config = dict(
    n_layer=9,
    d_mlp=1728,
    vocab_size=32000,
    rope_base=10000.0,
    tie_embeddings=False,
    dataset='wikipedia_en',
)
Each number is 500 + 40 x the weight over its row's rms, rounded and kept within 0 to 999. Layers, rows and columns count from 0. Numbers have three digits each. The size before them is the row's rms in percent of the matrix's.

# layer 4 MLP down (transposed), 1728x512, rms 0.0377, rows 41-57, columns 0-127
093:529462485490435472533517485474491523443534514479485508511464504494390432516532580472500506449515569414522536540463533510514451533547543503489476486480562533516503447518460531504529481514526527509443581462469462566481545541537490581581499468464473500477505519478471499494520491558469454507481519554506504527529414511532516477529422545536524471499483494478606495527516538472416505579487
097:408560498534508514443510523477544437507466540520538517483436579506362499513394490516523492465490509568509469458490571495454608461479568529508490501471535462524474562561552479508508440489537431470434505537410496505541538478477500504501480533490505463483518514478508483481439506543486488499483526389517508402511561500525532516516483511563471465479496415459534463495526499505479528504536
091:470522507525517503471529493530521462525512529535519519531546481469481475509436473488429499453482452450531496509492487460476536451476535501528432573531500449506454527559542395510460477525473480502468503475463501507474499500442523555508540505433521482466429502510529488480496520598467527488481498565495468546535500480490528472568519497557469495525482495451499523459498481477465467464499
104:578499511536539410491502508494550547562459496475470540541534545490505516579488491469557560520500494501513494456443454494523522495491513560574529475528510488461481497513508417549406515543569454499502509495454499476515529456507542513578515558517489565455483481503542513535431474533487498536486533549487494542528499543497518521497514538460469407465442489537442573594464454522505483485508
092:496489517485546524477486503530517454471476551520494461476466557468510573447518509501416462503508604495498437504579524563491476447508606572515549491558456510587509520573480402439502477523465514498489536485529521524524502541452415526549521509483506459505436536492539523533549473521484504430578490520455511445548485420499526458481464490555506506471540562515486508456499550493476500545464
094:515495485511532516490468530431576492556502471553544503510473500575398434474468504510509446488510537451460603542467517535551459487517550480505516486542571496529512468481516510507457502480447535471502549502448427559519513522516550521478522502491477476443478503448504470512511520594481468449529492501505506439491514430526505394448464459518409553464485430444551507486485449466492507495485
092:467539501398507408521479584538574425449497547531407553494548458500510516494522529538535538442530423467460509506511511477563505452529487533555534432528466550549563437547560508457512398558499492462467513488501447504469532476475489539533471490531507507473593475511520532516486500490491449532506534447516474501555472538501538540430602529533462457495517495465505556463577527519568430542480
097:485464483521547535505489473522546557462499480522465547490432553543476530441467478458546467486514532497524475465492571583539513537485481435432483545474537477446480538467547518470560589534473485573455518469464501533519502457500478505503461468480487572519501555505564468526448545428475525474508554516476556523498503468498478510586498441489526508474502502505496414449570468517462491538479
098:469527537466566509566577492474505511515510479455561472519502507550559443578495487580549493473461509480479535485543481494539459523474467440606460492538500521490461519450544500489508446465477382464490589488484457488541521557533531479502479526542543512499480510500465442462574527465449488453516493525521488577483492449550505535549569456459533528472499459481587459524499463524510565489539
110:466467419523504527545478470519451582551495551532439473439568577517474530446411446490561549523521546535499592474469459454499487479529539436532455561406525536507516480517536431546519534520451524472474453527522519479483487585478470452524505502500484462505513477448563540421481490493553412536550538551549504544538526534540544554464506446522487563525514507569513477450546554470430505510555
101:564482522481555521428397528488515533494459526515490586506472476459472455420478516457507456464486553498457545518484554493541454451514489528523525475503498522499524510462510539495526510579493463563506445469559524505510511483491472467455549502473545499510499561454537521537383458492479503495499568530409474538482479569512522504512478567474528549494586434443487451550536541550559408430530
111:503472531497520523597513470496526499407506514490489581584506509501541539472539527452510442500533549473511463460556472453576534532538466468459448507434492519459518541488523525502492505504512509510467437496440513497448403487508598485483482541569552562518504572480472487470470522521521531540508475416475497617463465521472524516447633471511468520368523510483469556510521493516487531545499
095:431515486517485542538498457473500421484546486541507427477493562429490509435498512437518462523493464545511574471523506499483473463462573523520517515506459454518555549562487472506543496530484530427481550541526556472445538487513507539494503525486483495485519474577525488547511473463524540548482453452427461476484430520527496537408472515540501480465498490453565486528519489527459562593554
099:558505482444491496596513485427460577539484458485521425578498509491572527444472477544504486472473587542497499534472477420521483561506517544520551494448462427479530504532533463487484537521451449501502491531578514515512491539537479585555471512517530538488514449443532422458544531533437524525520444510470432543544528498576459492532559501479552469488553504485555454474553499514430494465424
098:492436453506541456467504532488507524561458527600515520481453509531396498441505471454437489495520512530504537526453426524498488386514492593474501604493575517471469486509557513482439461519481512506413518468534477491509551454485524521501387462477457491484559506563528467502469529477491560504510524545502470468519477492461531497538545481578481465476473508502443562532548444537375474531477
111:550446526454540487392528483528510484454516513567537504483486503446500520449496514421402466520433466535451512507524499539495406410463536452535491532490462543543435448495574480538512591469536537486477489449672496523501497545472489580516444525493546580590502512532465450457531540521551542472504491513479476480472611509478494493505524527536520544476453513437479500482493433489480549451499
100:467502546509461583461475516546507520552540481445457485495460520552543476496493483483450488483563499414439446464450469519493536487534535428421462483512511443443534518419511407491522477498559497552525553509523495524501510491490531411575555529531471569563494536454504480478484428504529477544516513545487520521516473501552595477471429579547494512485471501441532424522502431480484450573509
# layer 4 MLP gate, 1728x512, rms 0.0391, rows 42-58, columns 0-127
099:517524506541535529492504534472478471516519510507480483487442517601520468454488523504519446473506564517503407453564450507506557475490472482475534477464532463505489485464495504539563465520475523514442493526544520538502525548442552454535528471443446537487419615515541457445448496615521527469473583475475450493464512548534490494509449488576537520556500447447567413463541504507496416531480
098:483486494479488487544581515446478555521456475502500556533465491551492523495441560447542457416530534381443510515536528464536537509492523466530512520469504438540536536472510484431497423430477406443525579522518440564439532468535604485482486510520521447523537482466408502504543535485483481474475475543474483556551475485502514530462584468503521515520480408484557517481495436496457464544505
101:455470447527528423520471558552486555570492525452492512494409451457583510491497489439462587464429509480489540522485528471468489441496466525539551492504538505534428528455471540466459455568529461495529480478485521488450531500514537492479528546520490512561499535507530514504504474524496597490447497479483460540554534468469522502472474554516508575567475514501525479521433487515505406511476
095:446480521472454507560418561424487605523454466517561509580554484493504512444436504522526436456454480508477574504381498492518506474503498516504535528428499494563444550508504518528464518483473517530548443504513455464469469429566496490492404556492539530514484532469500445522543455537442487529393529477550355560515496513540528510446489593536448512451524488526549486550527493483521436447526
095:472533470486477526518525519474549432448549488537499523533487497580470449485424546501473536498458504517411548533523516469517531534474592448476501469487576492531503519498485542512515486518510468502423544437495413511504521602370561488512522508472504528507500562410480406469504480557564481492514514499476453477504526494470457385480517506428495506483478435460463528482485493493489495456508
097:484545437462446451519492569560506412510541511476503556530488501498461550481517481499496505506470464511466491551542470443456563480501533497478555406520463547500489509504606469507503440527533490494470515537473431463537469488484609517571434545494499460489517496538500558485486519531446478489434569509532501493524523511481560491528530518442529537501481485441504435539606485454572550536560
100:533592516465482478506514519501575577464467507461534486519490557489533443494484435598503489455535544512570513476486575541531485452445548484519444472502546525430488512513423503487482493459559549566557483491472481510482486477467457480413506493545493563554455507505502458536474471515530498470563512516526506486489555503514526474494487520485505519437517541447462487491509477466441473490376
099:562536527502487446498444524500535507508476502492392467549536507611460443422536555500474519539463473537486478537466537536477551522455501609509640514437478505515451498516473500519428519502480537480451473522504530471552484503455424595507583527471497453478509500514535536487506509533562516536538493474570446485456513523443531533463483486535504583516560563497484521443519530525514490549453
104:523518550487553461434459493506544525526493455521529550493489444462465542498448564512495594479468584492482503483532546536518481467508516494489512461563471515505464542457544538518451493510525458483434451492528481533514487506497497423543429457433529443496525486464531533479405528587466471458487495429366414506486547495484547525508513488528480563485512483531537472502515520514614493464480
097:565521482485469463490468459465539537493463468510473401456530455559523505487431499507471535584549564569508453469559480525500519486560526471545520559524485463591527536477498503504486473505487513493458475487547496489471498443485491496453434463500534496453524520455557494507456501497421498522502494517448487438518537489464500529519542529520492527500404388518537429565472504550536494486510
115:561536469428517510525491465414513504481465397510481498517497452560502566467528503453503470537485527482479509547503502490558538503472468468508489490454548475511476468497496536482513595486530501461476439501504517517447466500492543438500455532542553511491481544420505522496485519541545532543548498454544382539515546499468533480447524519516524524436526520496402512448541483542541526564461
095:431514444488570486481411550580425541445466511564452492399509459479472461473487495456495506479445459590515525511471542473548523425488531542476430550534537483520499526522468462530521504491484576443467509536498519465508483495401493482477469522455490487466564499526471572515493572475499442512512543536466470475589540553488510592471495486468417496491499473511510494497561499535515507472554
097:597504451543454549492515519437487514526471435463534505475485501591540554512494478554509547451451583531484526653493595467480550525544553512491543494454515492499495511501513497505520532474476500493527510519479466520478466450494483481481502550436449522495512505474470471488504518494515522540479480479497489557460541511472399434501492523488479555488523450525556454554514475511477544486466
099:546510498463521571545594487522454512519500529495514567475447464551521581476458454528451517479511564476494551571469507466489431531544495520440469584472501471508480552546520458409504465499428477500427430478505461554489546474461508488436506504528518549426559491486570498564481482484479525460463572482559517527502446522516553448492481476562411476521533519506468504482469468461497542533475
106:559426470481558513440478476489478511505530525461599520438514481460576554504418503532495537445465559496510472591583499460443506493557492490435531460471538498546474542496554489467482505513560464482512532525488541522516506531420532546561537579511522487534492493431434525498541548502511517488432559466405461514533480551435539468464454503534506543522484508495436395471515545468542475486494
100:552582541496493480518451538476450526410430440519484436539559476495494509432524521480445499514522466488539571552497555468540536504532499513480548449447441520521518465462502514452453510500474503504497501520510429475439491483503489479515530568486538524505498541428469509488485492497511466506504476480552416507365456522413542509511533605540540565485561486578548416449482484522523477531507
102:534521515489551554437588512459558466455427439482462496542442406480498550496511501565516476437486587456444538504490459534514488466561514578564431600478515477458551529485491522504469531480538515510486545493529482402431451440520519526475522580453503482547512530501545537473518471505485506438464443507449491580479524528436518545477549525464470552455495512543546500460468479509443556504508
# layer 4 MLP up, 1728x512, rms 0.041, rows 42-58, columns 0-127
097:520547522467508499539518514515554577513569500495562542482480512516486524485531521496483550594467480479469511540506578457483542491603474551578519457397430544610527466416500520545498510472424469545518475540530471470447390522527439521597429484526446522505481502499556477479468511492511537555410493528609579514518528501465545499508536488468451428487505497523445510481536542537504493565465
089:529536468462508512565414526528439451507497499498541502514507488519475569521534460538526503502544438489587469545482477547527518491505464502490547488534532506449479473481408527540577511503498472498537537473523481513473466504465590530499499508512501498469480590418460499512515450394416485461559539559495522448434516528489508547529523461479485528462516430622562500542461511516484502445498
106:552500452505475477453489462530543451507487455502469486530523516597560447513425461529534437492554500540532462526527579500547502534506532506487463454502453559472521534573486471519512522550523534471515512458508508454538468511563511449490546452470521496543467502487569530565405504444481441556539462500494480472504519505546471523497526531551468436549530506525501479433515494510506556521515
094:498473582607508447530481455484497510483514496444485415478490491509532500462599536475505468564494499522497494499528508486514493504478522420427400489479474502468476439443520544509516519529473528503429485523522493488518482468568504519466503437502475518531523485468473358514560488459483485470596417513500494510500532510439424491555532454454439587465518499562519516522496558487483499451431
092:533528460532524450492425495506518519489503387437546431480560489550600520512567474567444519500472502513549452514489489511496464415518468526513553521489505538427518505510449477455560512483568498521509430450562525478469508451534475498486513481513518446444465482479497523499521505432471481526471484565511534507491469542476554536541537485505485537488505502554463415496491521456584534494497
092:427474552468428567560528467492496489561540485458502482551471504528539493450550563531487433483459508513487527479478474553557440526466512508470516502549488500438514503508516506542495536457461500491503514521518506490507574519488544459460530428444502485581491532474536466460429451531460508463482475456527479448407470487473464549494485468417521504516524490494469491512458420543516530494517
096:491518557524522496584496511527535486485453502515498437435530454494516494494437519506448578475525538455474478535474524451488515517532503541469465550490469453535511532504466516513506488431501519506495563532529476504485458436497475469441569478524566520538579486481503556538537553476494426538485503498531455586527444489435488463444508468503510548530486512539456530529526489456417497481411
098:555537577533503503539485541473513495469505492531472536442520438599478536472464553506517454577493430527490537579507489509491425503463540519518503527459398518474493503488517466471442492535489502474496505500513495512568496520428508581480523435539494504493521409502471401512541514534467454490491446538507529486573473426440463455426512416513455536534533477498526536502454450520456463551593
115:508503529510444557452510501451466498450505484509527464471498413544485437540477463517544476441507454558611543469500507461537509545564518473492533446449508483482459452495473471533524494506415618456567483484500515497478501511519445559523554520480376457503426525397468506471570461500575487547542529563534526538533529468496512492469523560484482560533468482420484535507471484456462519471582
097:546442546547553485546528567576520490469501539475568482463462579445539485482638555475495442482438460452508592503476490447500479509509484554478458476530537534474452509548483449458538556527551530540479498600435558470507418455484474470540525450459453493537516464527560596494505566529466510506428519507468514512478453538535526480516471489448547500534529484493470508431555544531472545523503
112:485488455466522493496502429500473511471498465544487507477480476553453503565522450616530490458540477450486521554467510486543482536394478495570496537540504450457540380543484529525406499484481450454580565448471481508544543447489469462499524535542494467465454484436488541576552546381496453463527518531493566524533497468467478409573510529604537434487473493537503522515459494490468425473516
093:533554465454527561518509511506447574479515521541504491566539457529532463539504490524471511464488485449491473492478510529485479529538462467500534558412492603535557448451502534539485494512506470493460462488509380522483529503423529488489534491521520492496426467540596528523530508534455463474523608493491546518531474445450524477511481537479554502550537529526440485603549515545445467484421
099:538457545489473461526439503506559466459494491522481477486489412477556463456480424513465494426505546484496490488482458502479503571453520443503505522551501536536545458496476539449561546494500516578449497511502515489493496519482515609529510488501532522526546518476464540512457512515480490535501567490526482478471488473494584527496515433534500504512515448488464572490457485494502493422499
094:466563473468447519487529499505505553520512523413456508473540592449552518526517532543545466501503514501573469515577525483462506515452433517537452368523412490490523492526482492517454481494529499544573473460477516500490511473529520508499541511531489510532544474495431528542522454517540460484524483462534453510432503521512505553455469508456522487511568539526464542456548479495535496449520
110:416488454482521545512521454516441446530503366539459488516457564544503441566546460456425503567445437502529529425484508503482483534480535480534533516519492464541523465491556541473455486484483444484472564459529478505469511482575424474473458522491561522467514561554478447457529496515472482535537438534452496493509589427538497483524552471539475549484553469562582512487524506503519474536480
099:474481484531591588506395474505500517448442488533450490533527507514489426462485494421549490505514479474501484589440555438545531434507487594544535496457475522536539517469412547488466433465449550470494499455475496471401560421467459490470483549504485457575442489520540499500571534521531504493545472495517478427495498467494476435490489609489502514468489496584445496514459487575435440549460
094:497483496476442474546456547445541488495530459552585478523559498541442496535503489479490502546463459482489531494499523499514458501460521470460534469512487538508460552500509558491488440503564556461438537458490463510506491505529452493613498510537534515462507473531496506553453552509487553440554545548535491528516516499430534454506551491464542425485524510511503469550493538564506503518602